config.yaml
n_kv_head: 3
d_mlp: 384
norm: "rmsnorm"
norm_place: "pre"
bias: "none"
init: "trunc"
init_std_up: 0.0388
lr: 0.00915
lr_mult_o: 2.0
lr_mult_down: 1.5
beta1: 0.95
doc_mask: true
z_loss: 1e-05
dataset: "wikipedia_en"
Each number is 128 + 24 x the weight over the matrix's rms, rounded and kept within 0 to 255. Layers, rows and columns count from 0.

# layer 7 MLP up, 384x96, rms 0.208, rows 176-375, columns 64-95
[[119 137 118 105 118  92 141 117 125 133 141 131 123 137 100 111 171 165 162 115 141 148 108 126 146 129 110 136 118 148 143 156]
 [142 105 149 120 113 131 117 104 166  97 120 122  91  91 120 114 174 110 136 150 160 109 109 143  96 134 101 118 140 133  98 132]
 [132 166 108 132 135 137 148 112  96 116 114 149 108 125 128 130 130 152 143 128 170 113  96 106 108 141 130 106  96 174 150 126]
 [136 137 160 117 116 129 123 119 145 106 133 131 115 131 137 142 168 103  93 113 108 138 126 157 165 127 130 103 127 132 137 145]
 [156  64 127 150  91 115 109 122 105 145  87 167 133  94 107 129 114  72 145 164 107 181 116 168  90 134 122 138 148 136 152 135]
 [129  98 159 107 158 115 127 113 116 149 106 114 150 104  97 151  87 154 124 104 106 109  81 166 131 174  95 178  89 112 148 143]
 [156 105 190 109 136 131 130 155 136 153 125 117 156 170 138 120 169 110 113 145 134 119  76 119 107 112 125  76 150 131 135 103]
 [135 108 116 142 131 111 125 157 120 114 126 144 169 103  72 117 122 161  97 111 161 124 165 122 113 158 124 152 141 120 158 122]
 [129 117 103 135 108 160 156 176  95 168 130 139 126  75 143 131 100 119 102 126 112 130 156 132 144 175 100 141 134 149 119 140]
 [101 120  98 144 112 114 126 141 110 127 140 149 119 148  64  99 139 147  84 147  94 113 150 121 133 141  97 105 124 134 158 189]
 [102 104 132 104 177 161 125 140 113 112 129 128 138 161 101 130 112 111 150 111 101  86 125 111 113 167 122 158  95 130 153  95]
 [145 108  95 126 130  88 130 117 131 115 110 145  78 132 156 112 139 139 152 124 105 162 108 134 142 175 116 106 140  83 126 127]
 [117 158  72 170 121 103 175 142 113 157 176 126 113 169 125 153 109  73 120 163 133 127  98 138 120 156 135 136 151 100 149 153]
 [154 105  96 162 121 140 153 129 102 129 112 125 136 132 131 113 213 156 106 153  97 159 132  83 104 140 133 119 151 114 153 133]
 [134 145 135 134 156 136 126 128 138 112 173 113 116 119  96 132 107 155 113 130 139 150 149 117 136 112 124 113  99 151 142 117]
 [134 132 137  99  96 112 146 146 119 130 146 117 145 146 106 164 117 143 136 126 106 124 174 128 177 151 130 102 129 151 105 161]
 [137 163 131 105 122 128 142 171 143 150  86 118 140 102 119 120  94 124 120 170 104  92 146 138 151 140 140 140 146 166  74 169]
 [165 131 141  98 133 130 169 171 141 107 129  82 124 133 131 139 125  98 117 122 180  97 125 171 127 112 117 193 155 166 144 160]
 [121 165 167 127 156 136 108 125 111 141 135 119  98 107 122 110 146 169 142 102 125 115 115 156 136 158 120 101 130 157 137 147]
 [135 130 127 101 119 147 120 182 152 101  74 139 109 104 121 150 119  97 112 143 181 110 144 117 125 110 128 151  85 134 159 114]
 [157 100 122 149 173  93 132 139 176 122 157  89 134 143 179  97 146  96 114 135  88 144 177 130  93  88 147 128 150 118 149 113]
 [109  80 105 136 125 160 142 139 129 151 109  61 136  63 131 121 153 119 143 112 130 116 138 119  97 137 100 132 133 130 150 168]
 [128 125 117 135 116 168 149  95 171 146  96 136 107 114 154 142 129 111 105 114 144 164 147 171 113 132 111 132 137 124 155 149]
 [107 111 140 128 178 136 139 153  73 138 120 152 138 159 134 135 136 115 148 131 150 156 127 110 134 169 143 113 125  86 132 110]
 [ 95 157 143 119 123 106 166 137 115 162 100 124  97 126 112 164  99 107 120  94 131 119 120 120 131  75 147 100 141 114 155 147]
 [135 121 118 136 143 132 103 105 139 143 137 118  95  77 105 127 113  82 104 139 112 130 133 119 141 135 119 120 102 119 132 128]
 [137 137 142 150 124 126  99  94 132 111 136 122 146 132 117 121 140 127  89 125 136 115 132 132 146 110 122 152 111 137 114 195]
 [ 90  92 121 150 127 104 144 121 155  92 137 130 143 104 149  91 135 167 132 110 117 115 148 113 123  83 141  89 117  89 172 121]
 [ 62 122 116  72 102  88 125 116 147 125 147  79 172 108 182 116 136 132 130 112  77  76 111 156  99 115 133 163 110 144 171 106]
 [139 190 163 140 152 180 156 116 153 105 120 122 152 145 162 126 119 113  84 164 136 131 107 111  94 180 126 147 150 102 129 141]
 [146 145 152 170 119 113 128 145 149  72 145 105 131 158  79 133 153 101 173 112  99 127  98 125 150 166 111 138 111  92 139  91]
 [113 131 148 132 132 105 111 112 120 121 145 117 134 115 112 108 156 141 126 171 186 106 149 125 136 101 127 156 157 137 137 134]
 [107 151 129 162 167 122 127  88 160 149 161 154 130 130 136 100 132  96 114 138 166 128 107 119  72 118 151 141 131 142 180 126]
 [125  88 157 121 132  73 128 134 143 120 125 133 130 146 132 136 163 110 132 131 110  94 100 151 124 101  85 146 110 143 125 136]
 [159 162 163 152 124 137 160 159 143  80 145 126 120 118 136 138 134 128 142 132 103 135 152 130 169 142  92 157 143  97 103 134]
 [125 137 133 129 107 151 125 125 133 104 157  91 152 119 108 108 107 150 110 135 100 157 116 190 119 103 131 136  81 170 103 134]
 [125 171 103 154 111 118 164 129 105 114 103 129  74 150 135  69 120 115 144 126 113 117 121 101 128 106 158 114 128 164 167 100]
 [133 122 145 124 139 109  95 102 105  99 123 126 102  97 137 148 154 125 154 122 180 118 108 124 153 129 130 127 156 136 122 102]
 [126 146 128  99 140 117 184 153  49 144 119 115 162 107 128 144 143 171 140 124 162  75 114 109 137 125 142 153 116 155 165 178]
 [164  94 160 184 114 175 143 152 104 118  69 112  88 150 164 172 140 111 132 164 130 100 117 179  96 106 136 116 104  82 133 133]
 [125 200 144 105 109  81 116  65 122 141 149 138 128  79 106 174 165 168 118 123 170 110 139 152 135 146  94 114 192 120 117 140]
 [107 171 123 128 116 143 104 118 112 120  99 168 127 154 186 100 120 162 186 113 111 123 160 119 144 166 149 122 115 153 146 117]
 [128 125 136  98 115 137 137 129 136 140 151 139 123 112 131 119 164 145 155 142 119 107 140 134 103 134 107  94 121  91 120 140]
 [148 109 164 117 147  94 128 138 168 106 137 104 164 105 126 160 148 112 173 120 127  80 131 100 122  97  97 134 154 145 149 198]
 [ 61 101 194 114 150 143 118 151 174 138  77 144 103 176 120 134 111 150 112 137 110 145 146 133 172 192 180 122 102 100 181 107]
 [142 139 120 145 148  95 225 170  47 104 154 120 126 138 149 147  96  97 175 154  99 108 129 106 101 154 118 119 150  45 128 125]
 [156 122 190 139 132 114 129 109 117 135 137 106  89 124 135 152 150 112  93  95 147 123 119 154 136 152 127 173 152 150 139 141]
 [ 91 145 125 155 164 145 100 105 161 148 115 149 119 136 178 116 122 114 168 117 121  80  71 129 123 148 153 150 121 144 155 163]
 [146 119 115 147  96 107 176  99 148 127 156 136 163 143 116 161 134 175 116 130 118 136  72 158  86 142 141 113 117  86 218 166]
 [116 123 104 169 120 161 118 136 109 143 191 129 115  94 132 129 111 111 140 154 106 154 104 141 149 137 154 127 126 122 134 164]
 [ 56 121  94  91 108 132 126 101 125 134  61 135 149  85 127 157  96 157 104 122 132 135  99 149 122 188 138 144 129 116 119 159]
 [169  96 112 129 111 135 160 120 131 123 114 100 124 169 124 140 129 159  87 181 122 139 130 166 128 119 170 103 132 110 103  96]
 [110 112 166 127 128 179  92 125 153 152  99 140 130 158 134  97 145 143  99 153 119 120 112 109 119 166 156 108 168 142 114 152]
 [ 97 179 174 108  92 117 139 130 107 141   0 170 115 121 113 123 114 118  97 151 104 148  91 151 133 124  89 166 133 155 134 103]
 [140 141 125 133 146 134 128 135 112 111  76  64 118 141 107 123 100 151 119 147 118 126 142 153 112 161 116 146 115 167 116 126]
 [152 118  98 108 162 108 137  90 111 106 101  85  77 156 111 138 100 145 105 132  88 127 123 120 110 146  86 147 127 108 115 130]
 [145  94 143 124 102 130 138 100 105 111 157 107 119 104 118 200 117 115 142 146 155 110 155 145 107 169 103 158 123 163 119 127]
 [140 183 138 113 146 114 129 166  64  98 112 112 120 137 107  86 109 146 146 121 138 135 110 115 150 132 152 118 134 136 125 155]
 [134  99 133 138 159  82 153 131 136 133 137 125  98 106 139 140 145 115 116 151 115 104 138 149 144 115 124 140 141 109 129 151]
 [129 110 194 146 141 117 131 146  50 136 119 136 105  93 122 102 128 102 125 135 156  88 127 131 138 157 110 120 136 144 167 144]
 [136 138 116 139 118 151 139 110 130 127  69 127  96 162 120  62 186 137 144 129 165  76  76  93 101 153  91 122 109 115 131 145]
 [163  98 134 118 164 155 120 161 116  88  94  71  55 126 131 106 112 123 104 115 138 122 113 109 125 102 155 138 143 127 102 134]
 [123 149 115 107 161 141 197 156 130 135 161 139 126 162 129 119 122 134  89 106 139 124  83 136  94 110 142 123 169 169 116  95]
 [109 145 125 152 129 108 127 122  97 152  72 101 148 148 151 133 104 106 179 144 131  74 120 144 133 113 135 105 135 173  94 177]
 [ 90 166 115 157 180 128 122 104 116 115 128 155 174 121 111  78 149 127 116 114 122 147 115 144 144 155 170 128 115 147 162  92]
 [139 215 117 137 123 116 157 123 132 136 135 128 114 131 123 147 135 128  91 110  90 148 170 113 154 127 131 127 145 109 120 116]
 [107 162 124 119 107 167 131 198 141 163 130 163 143 109 139 133 142 147 120  87 134  88 127 111 122 151 143 105 121 141 131 119]
 [111 137 109 156 115 132 149 127  70 103 121 151 107 138 101 140 146 126 113 140  99 110 165 146 139 171 107 114 117 139 192 137]
 [154 110 106 135 110 162 159 129  76 118 127 152 107 145 107 134 143 179 112 116 151 123 140 138 162 127 121 139  88 148 106 159]
 [131 117 151 121 124  97 146 149  63 138 116 146 133 144 134 128 111 110 132  92 139 140 129 135 150 145 136 149 129 110 162 129]
 [129 138 113 174 119 146 109 126 150 162  85 148 174 129 128 141 132 115 122 126 102  97 103 120 134 127 131 150 144 102 111 167]
 [133 113 138 157 119 121 150 143 129 138 165 113 132 112 127 105 121 140 126 105 120 130 142 148 117 148 134 162 131  84 137 135]
 [132 138 163 120 128 112 118 188 143 106 148 125 113 154 103 102 143 116 151 115 136 147 131 122  93 143 118  97 121  87 174 114]
 [116 142 117 191 128 154 118 114  37 126 104 146 117 110 140 130 126  90 134 139  91 141 140 133 157 109 134 137 107 136 128 170]
 [117 138 115 138 146 104  95  95 129 131 132  95 135 117 151 140 116 137 144 128 134 133 101 120 115 145 127 125 137 110 114 138]
 [138 120 128 142 128 142 154 117 118 147  84  84 108  99 126 169 101 140 146 118 103  99 140 193 147 109  83 129 111 171 200 147]
 [126 188  97 125 163 122 136 149 126 123 155 100  76  24  94 131 148  94 175 146 133 156 159 130 112 106 147 109 124 140 145 115]
 [162 122 127 120 143 159 159 130 175  76 150 132 167 125 138 149  94 147 124 110 122 154 158 154 166 125  85 114 147 137  99 174]
 [110 173 147 149 130 132  87 114 119 118 137 126  88 148 105  64 170  72 104 212 159 144 151 116 137 182 156  74  77  91 114 173]
 [133 129 138 142  99  95 160  96 130 146 136 155 157 101  75 148  82 123 163 105 155 118 129 142 133 101 122 136  98 130 121 113]
 [124 156 121 154  95 136 140 164 116 127 134 132 148 141 116 126 149 108  70 132 125 151 116 152 118 129 122  90 122 119  91 159]
 [106 100 157 113 159 101 117 131 146 130 114 127  96 133 107 106 212 131 109 192 125  88 109 121 174 116 115 118  98 154 150 166]
 [114 127 100 147 106 123 122 159 126 123 129 130 114 136 100 149 155 110 131 132 161 119 118 133 122 138 141 149 118 141 143 151]
 [105 108 108 137 125 157 154 120 154 115 134 168 131 142 145  97 111 135 154 118 153 141 130 122 124 121 127 157  86  99 123  77]
 [152 123 130 111 112 161 132 129 100 100 103 159 150 162 119 133 116 102 139 161 118 118 152 129 129 149 123 121 109  97 108 171]
 [103 111 108 120 115 143 123 122  90 128  93 120 115 132 128 138 139 104 114 136 136 121 100 128 148 112 133 152 123 139  81 116]
 [142 150 117 148 108 150 108 122 132 119 108 118 132  98 147 144 123 129  90 124 100 140 116 101 114 125 114 112  96 140 198 128]
 [ 83 140 117 126 135 167 141 173 129  95 118 143 137 135 100 139 102 115 104 131 127 103 131  96 115  96 122 152 159 120 108 121]
 [147 112 160 114 120 136 120 150 125  88  87 141 123  97 125 145 131  94 152 133 122 116 145 122 134 166 123 126 115 129 128 119]
 [109 153 169  97 144 151 152 150 124 133  84 121 129 179 138 103  97 122 130 142 149 125  77 117 115 123 125 108 137 106  98 129]
 [102 165 106 133 134 136 142 123 164 120 127 113 146 128 129 142 151 126 106 114 120 116 125 163 119 110 128 136 122 102 111 109]
 [149  72  86 152 143 160 144 159 148 154 108 121 163 157 146 151 111 145 111 118  86 119 161 158 100 112 113 158  99 161 126 168]
 [133 112  98 135 134 148 138 123 139 127 115 139 146 152 126  85 165 194 143 134 136 130 101 144 114 112 133 147 119 199 120 116]
 [101 101 110 147 101 127 122 147 112  95 137 157  97 153 106 171 112 173 136 141  92 123  87 105 137 144 133 149 173  94 110 143]
 [121 115 149 151 148  63 156 125 131 133 137 141 115 141 152 137 121 208 145  67 132 131 141 154 138 142 130  97 159 126 119 173]
 [144 132 105 144 138 161  87 134 130  77  80 127 136 129  77 107 138 124 133 170 143 122 126 105 159  93 119 131 131 119 148 107]
 [117 115 126 120 170 127  59  92 143 144  60 150 104 103 129 121 115 139 101 129 105 118 138 141 154  98 145 138 103 166 132 142]
 [158 121 141 117 154 133 189 122 121 163 162 155 130  93 120 146 150 135 158 145 101 144 129 134  53 111 139 112 185 151 161 101]
 [127 135 128 103 122 147 156 135 125 103 124 130 133 138 133 173 151 128 124 134 167  88 119 147  89 153 171 113 155 106 159 115]
 [ 49 127 123 133 145 124 103 127 147 126 122 151 144 118 129 147 140 154 141 123 114 164 141 147 131 150 155 109 114 118 137 125]
 [144 101 170 108 114 146 164 132 156 105 133 139 162 128 119 109  93 159 155 165  93 130 110 107 127 117 120  96  86  72 113  84]
 [120 136 180 115 135 122 177 123  90 127 136 115  97  44 116 139  58 171 102 172  77  98 133 162 138 140 113 143 109 159 144 114]
 [141 136  99 149 145 116  98 129 148 117 151 113 142 141 176 131 143 113 133 148  98 128 119 136 130 128 121 139 137 139 110 121]
 [147 107 130 171 127 140 117 160 117 147 120 145 110  89 120 157 101 169  59  91  72  65 129 155 127 142 148  98 124  79 125 131]
 [119 105 111 146 108 145  97 114 116 151 129  95 158 150 122 139 158 146  65 143 119 158 110 125 129 114 136  99 146 160 123 183]
 [146 120 135 147 156 110 133 149 109 121 159 117 104 125 152 131 149 117 123 106 127  92 130 133 132 148 128 128  73 133 118 128]
 [148 107 128 165 125 122 120 101 135 100 137  99 102 147 160 169 171 115 131 104 172 165 132 182 150 168 141 115 135  97 111 190]
 [128 162  81 182 119 127 163 130 117 181  85 158  86 137 140 100 193  95 170 124 116  99 110  78  66 106 154 182 118  78 103 151]
 [138 160 134 132 129 117 131 136 160 133 134 108 121  92 119 137 170 141 158 119  94  97  85 128 100 127 126 126 109 158 109 131]
 [150 155 109 111 109 157 145 149 154 140 125 108 105 168 146 127 170 120 153 134 168 111 161 105 116 141 150 172 117  97 108 145]
 [111 124 119 100 121 109 169 139 105 104 113  98 107 113 127  98 141 119 136 133 151 141 153 112 115 132  82 131 173 125  78 154]
 [140 162 142 105 123 106 119  98  72 138 150 132  80 103 121 116 103 112 135 158  91 182 143 157 159  94 125 131 122 147 161 150]
 [150 145 133  93 146 170 142 141  99 149 115 118 106 146 118 120 104 142 127  98 121 159 123 119 152 124 147 100 140 133 149 137]
 [142 153 136 119 142 110 167 113 112  88 104 103 121  91 135 109 140  90 134 130 131 191 136 120 134 113 134 138 139 114 127 134]
 [136 126 164 161 106  99 132 125 133 103 155 115 149 131 153 158 114 121 171 103 103 105 123 150 100 134 101 138 122 115 135 136]
 [140  82 127 130 136 110 112  86 119 133  84 100 159  99 127 182 150 148 182 121 169 109 117 143 140 117 103 115 125 136 141 137]
 [148 157 176 120 125 162 123 156 150  98 119  86 123 150 153  94 136 121 100 141 147 110 111 122 142 146 144 111 147 135 145 144]
 [104 145 140  92 148  86  97  84  88 130 162 135 125  93  61 114 146 132 127 155 156 128 110 136 146 118  76 109 134 145 148 145]
 [ 84 141 114  99 130 148 150 123 124 158 134 178 129 150 124 133 124 132 121 135 101 129 101 158 141 139 104 112 118  97 131 158]
 [ 98 129 140 123 134 160 105 130  95 193  88 134 125 134 120  77 112 140 136 116 152  88 119 108 124  52 149 101 125  97 145 125]
 [147 153 114 105 180 157 164 119 111 106 131 110 142 153 103 115 144 179  92  99  82 151 147  99  91  80 164 111 141 135 155 160]
 [ 73 153 166 159 111 148 126 125 121 105 103 133 120 144 122  94 119 100 162 116 142 118 104 135 156 147 129 119 139 160 161 141]
 [ 91 129 108 149 146 138 147 154 149 129 123 147 115 139 132 120 140 135 124 107 100 148  74 117 112 122 114 118 145 128 133 127]
 [128 121 193  98 161 113 140 125 128 153 148  87 151 159 150 159 157 161  59 172 179 116 128 139  92 147 138 158 190 115 135 113]
 [112 158 107 157 136 146 126 160 146 119 112 158 110 147 129 133 142 103 103 165 111  43 120 115 140 111 115 154  84 112 166 133]
 [147 152 127 140 133 151 114 110 150 123 106  98 119 161 122 144 145 135 103 112 121 143 132 134 146 108 136  97 113 131 109 109]
 [132 114 144 118 117  95 220 108 133 141 161 134 132 150 136 126 127 105 101 118 129 127 142 161  97 150 129  88 110 130 162 138]
 [ 93 123  97  95 144  92 142 146 104 118 151 160  59 109 141 127 115 147 108  93 135 139 137 112 141 150 131 165 107 136 134 149]
 [141 148 135 122 120  63 151 130 160 121 177 114 126 122 111 139 105 113 129 111  94 103 178 124  83  80 128 130 140 134  93 169]
 [140 145 150 112 118 147 145 151 109 120 145  94 152  58  84 143 148 132 150 149 144  97 148 129 164 114  99 102 133 132 111 127]
 [162 168 141 130 145 100 114  99 109 122  87 153 130 158 142 161 132 122 133 117 160 141  91 136 121 132 119  90 126 167 156 128]
 [130 145 162 112 135 121 181 136 136 122 159 111 159  80  68 175 112 170 146 109 142 118 162 167 140 137 157  86 152 137 106 172]
 [157 147 129 129 149 161  92 129 167 138 124 132  74 143  83  58 141 127  74 121 155 153 162 142  59 165 167 128 115 112 134 151]
 [122 126 158 104 116 146 125 151 131 145 130 108 151 137  69 159  57 150 133 135 101 105 165 116 142  76 111  89 121 136 139 111]
 [128 123 131  93 102 128 125 110 135 112 119 118 146 126 113 136 137 127 152 137 104  91 159 138 133 104 114  93 141 134 125 136]
 [ 94 123 104 148 170 119 104 136 204 150  80 147 125 175 115 122 105  64  52 144 161 122 114 136 124 134 126 139 126 151 198 103]
 [144 138 140 119  91 132 110 134  36 130  48 108 136 135 179  94  92 134 164 115 146 152 184 112 139 141 132 171 112 162 128 146]
 [ 61 115 126 111 140 129  93 133 129 164 118 121  85 155 119 107 107 116 129 144 134 130  97 116 168 114 137 144 100 151 130 142]
 [135 130 137 143 144  89  98 137 131 131 115 132 117 131 149 126 115 138 132 126 142 132 112 181 119 149 131 115 113 143 143 136]
 [ 91 155 114 136 126 149 131 151 137 102 104 160 111 170 128 140 138 162 150 165 162 124 116  98 123  89 128 154 123 134 103 121]
 [181 171 147  93 129 126 219 156 149  75 129  93 161  88 132 136  87 130 143 173  97 139 138 143 134  98  99 127  93 105 116 151]
 [140 145 122 126 113  94 143 158 124 150 100  89 142 135  95 124  80 132 151 104 147 112 164 115 143 104 163 123 104 155 122 160]
 [175 117 105 164  89 177 138 153 121  98 105 127 179 181  81 127  97  90 136 119 121 115  99 129 157 150 121 146 112  94 131 142]
 [127 111 102  95  98 154 168 114 122 127 125 148 125 130 137 135 167 171  70  95 131 164 149 176 141 117 102 127 131 151 104 176]
 [166 160 154 115 151 138 151 170 108 147 111 130  98 114 126 133 121 179 134 139 109 120 112 126 152 150 113 126  99 148 134 144]
 [151 168 151 117 112  92 116 140 127 126 156 160 129 125 116 102  77 170 152  72  85 155 119 209 100  86  92 109  97 149 115 122]
 [138 110 131  84 142  76 139 115 145 118  92  92  83 117  73 127 174 165 138 125 127 111 112 123 103  89 145 102 135 122 175 192]
 [145  93 102 113  95 114 128 124 121 137  92 129  99 132 143 104 131 140 153 149 101 127 145 122  81 121 142 153  92 117 107 180]
 [169 153 125  95 151 111 129 165  60 160 145 116  75 103 166 138 131 145 146 176 122 144 140 155 126 111 113 141 131 172 139 140]
 [119 105 157 106  91 139 136 128 126 100 136 147 104 122 145 156 107 146 119 116 117 129 122 133 121 154  95 104 127 108 132 115]
 [130 140 151 110 122 123  87  90  92 163 162 135 166  63 116  56 159 157 145 114 111 105 110 141 140 109 111 131 142  90 154 140]
 [ 77 100 146 104 142 122  77 123 153 118 109  92 135 124 102 148 119 130 117 117 110 103 136 140 146 131 111 145 147 115 120 164]
 [126 148 125 159 116 127 114 137 101 134 142 171 123 124  92 127 141 144 123 115 144 118 125 123  85 154 107 125 108 158 138 115]
 [151 138 112 127 127 135 154  95 128 146 146 151 153 120  89 156 156 165 105 120 135 112 125 110 166 109 114 149  92 144 125  90]
 [124 111 134 121  99 106 139 174 126 125 148 137 148 131 131 128 140 134 127 107  78 155 137 110 114 157 136 127  66 134 142 146]
 [135 136 141 111 119 150 146 127 104 133 143 115 133 138 153 148 122 196 135 135 164 116 132 103 116 100 112 114 136 114 145 146]
 [ 88 132 132 140 160 109 108 122 170 105 135 146 143 124 142 121 143 126 139 129 146 135 116 134 122 104 143 146 129 151 111 103]
 [190 168 101 101 114 126 162 144 146  85 131 123 131 124 109 151 173 153 125 147 105 154 125 132 136 103 100 103 143 137 137 120]
 [134 161 131 114 127 147 111 110 121 140 113 127 142 143 143 144 145 110 132 124 161 152 116 107 124 165  97 118 120 128 149 117]
 [134 140 112 165 114 110 129 109 112 167  89 173 107  94 117  82 141 171 130  99  79 123 141 136 137 167 128  56 127 170 138  83]
 [127 131 128 137 130 124 131 125 128 129 123 130 129 125 128 124 126 128 127 132 131 126 124 129 119 131 126 129 129 127 132 127]
 [121 135 117 102 100 123 138 168 157 126 162 130 114 103 140 142 108 147  97 113  91 151 102 153 131 122 123 154 137 106 140 124]
 [121 103 111 132  98 129 173 102 167 122  89 127 146 116 140 111 112 108 105 118 142 159 102 129 122 126 186 156 141 150 170 143]
 [137 106 106  95 157 118 118 136 154 131 110 159 132  95 115 126 101 123 120 121 148 161 138 124 112 168 143 119 120 109 139 128]
 [103 104 126 116 126  95 103 123 143 109 117  86 149 117 121 107 176  99 166 111 109 146 129 116  90 151 127 113 125 104 161 140]
 [108 120 128 152 145 134  83 177 161 140 106 130 105 133 139  85 113  96  85  99  99  96 136 120 101 118 124 115 141 110 119 105]
 [156  95 169 123 136 144 109 169 113 180  86 140 127 120 137 117 129 132 156 108 141 150 145 166 109 165 114 137 146 140 123 170]
 [100 100 137 202 136 137 103 129 100 126 109 103 138 141 108  83 131 151 192 106 125 162 112 145 126 137 155 169 120 136 182 138]
 [144 125  92 111 124 116 140 119 161 144 128 134 127 147  98 123 127  75  93 153 125 134 154 155 124 146  87 103 153  96 108  79]
 [173 117 122 145 108 148 169 108 136 148 116  94 116 156 112 148 127 126 100 137 108 153  97 139 136  89  87 111 146  85 119 105]
 [124 141 113 179  94 129  91 116  88 144 110 137 137  84 121 111 116 127 121 150 107 127 117 103 146 138 136  94 151 133  80 152]
 [ 98  98 120 152 140 118 112 123 140 133 112 162  92 138 159  94 146 134 106 114 156 123 108 112  81 126 127 181 141  97 179  89]
 [126  88 140 144 122 120 159 123 115 148 174  92 140 144 148 145 190 105 170 148 140 137 135 142 115 127 139 119 144 160 126 117]
 [147 133 131 113 105 150 164 101 111 135 105 101 147 124 121 163 137 113 168 166 140  93 162 106 130  82 106 144 148 106 129 148]
 [139  87  95 152 153 121 135 151 132 120 156 106 116 106 156 115 161 138 110 117 133 158  97 149 147 119 124 117 148 146 142 134]
 [105 152  93  83 124 169 130 147 133  90  38 107 112   0 111 161 120 142 135 164 135 150 157 132 141  91 132 135 109 131 139 161]
 [103 126 131 120 128 128 152  95 131 122 140 103 135 132 131 102 104 115 162 174 115 114 160 152  84  95  80 108  63 129 175 108]
 [ 70 122 172 148  89 145 133 158  86 148 167 156 137 152 112 154 151 151 139  95 117 103 153  88 127 116 122 148 114  88 120 206]
 [147 132 159 122 115 133 163 116 136 128 155 133 114  99 115 114 114 140 139  97  98 135  70 150 135 156 142 122 142 147 115 115]
 [109 108 159 134 138 162  84  96 104 145 141 179 153 117 116 133 127 106 138 148  92 117 105 122 131 135 102 112 166 101 110  93]
 [125 121  91 144 107 134 122 122 144  99 122 119 107 141 123 105 115 108  91 145  80 173 145 169  95  75 127 139  94 107 137 108]
 [ 81 117 103 138 113  87 181  92 143  97 127 123 102 163 157 121 119 133 136 124 106 120 123 108  39 138 174 126 113 146 144 166]
 [127 123 143 154 114 134 141 139 155 119 145 132 179 126 139 117 146 101 105 144  94 138  80 180 107  95 102 126  90 162 118 167]
 [106 173 130 177 127  99 136 137 135 117 148 117 102 124 129 124 114 136 164 157 104 119 116 154 140 190 108 191 129 152 134  99]
 [118 140 120 140 134  95  99 128 102 108 156 135 120 134 113 128 129 135 127  81 142 117  96 138 121 152 106 108  94 122 127 129]
 [145 106 160 177 147 134 105  98 113 110  99  77 140 148 127  99 117 149 127 100 109 128 119 142 143 118 149 108 143 153 168 148]
 [142 101 177  96 158  87 175 164 112 130 116 116 163  76 131 146 151  99 168 150 152 108 153 118 121 102 103 122 121 169 112 132]
 [132 141 114 136  98 173 135 133 108 119 143 122 141  96 137 178  99 165  92 125 130 123 149 136 102 133 162  86 159 111 109 112]
 [109  98 144 145 117 145 162 121 134 146  82 123  99 147 139 115 108 116 135 104 106 133 113 135 146 156 155 176 143 129 138 149]
 [ 92 148 111 190  90 107 153 111 110  88 114 129 123 108 122  91 129 158 184 132 100 164 140 118 108 185 124 147 124 140 132 154]
 [113 113 144 131 161  84 107 109 116 145 135 105 134 101 147 137 145 115 135  96 145 139 145 121 145 131 149  98 132 131 117 124]
 [125 124 129 128 142 120 108 119 130 139 105 158 137 115 151 138 120 150 123 153 151 116 111 135 177 138 130 136 121 116 149 162]
 [ 95 122 140 102 135 171 133 115 101 120  86 159 138 106 104 156 117 129 144 130  74 117  85 111 123 136 139 113  89  84 127 136]
 [159 117 144 126 138 142 135 125 119 129 143 122 114 165 151 138 115 158 135 148 146 144 127 178 146 139 142 112  98 149 120 169]
 [146 100 170 146 137 111 177 103 127 113 126 150 121 152 134 143 181 135 121 127  78 143 150 149 118 170 126 135 121 135 142 120]
 [149 119 164 118 138 139 130 132 134  90 151 109 149 141 149 155 119 113 158 170 148 174 154 125 169 118 122 133 129  93 122 129]
 [139 115 121 107 133 136 136 171 112 114 120 136 138  80 122 121 133 131 129 151 110 112 143 154 127 146 131 130 107 159 104 119]
 [147  86 110 107 182 137 103 138 134 134 134 128  97 121 131 133 144 136 118 120 112 146 150 141  51  96 147 132 141 144 151 159]
 [ 93 113 129 122 126 110 179 109 132 123 141 126 121 138 108 145 160 106 113 138  95 113 112 158 140 162 126 118 155 114 128 126]
 [142 176 155 142 153 124 147 129 145 124 114 123  95 120 119  86 150 114 153 118 164 124 167 118 106 169 111 169 121 132 198 124]]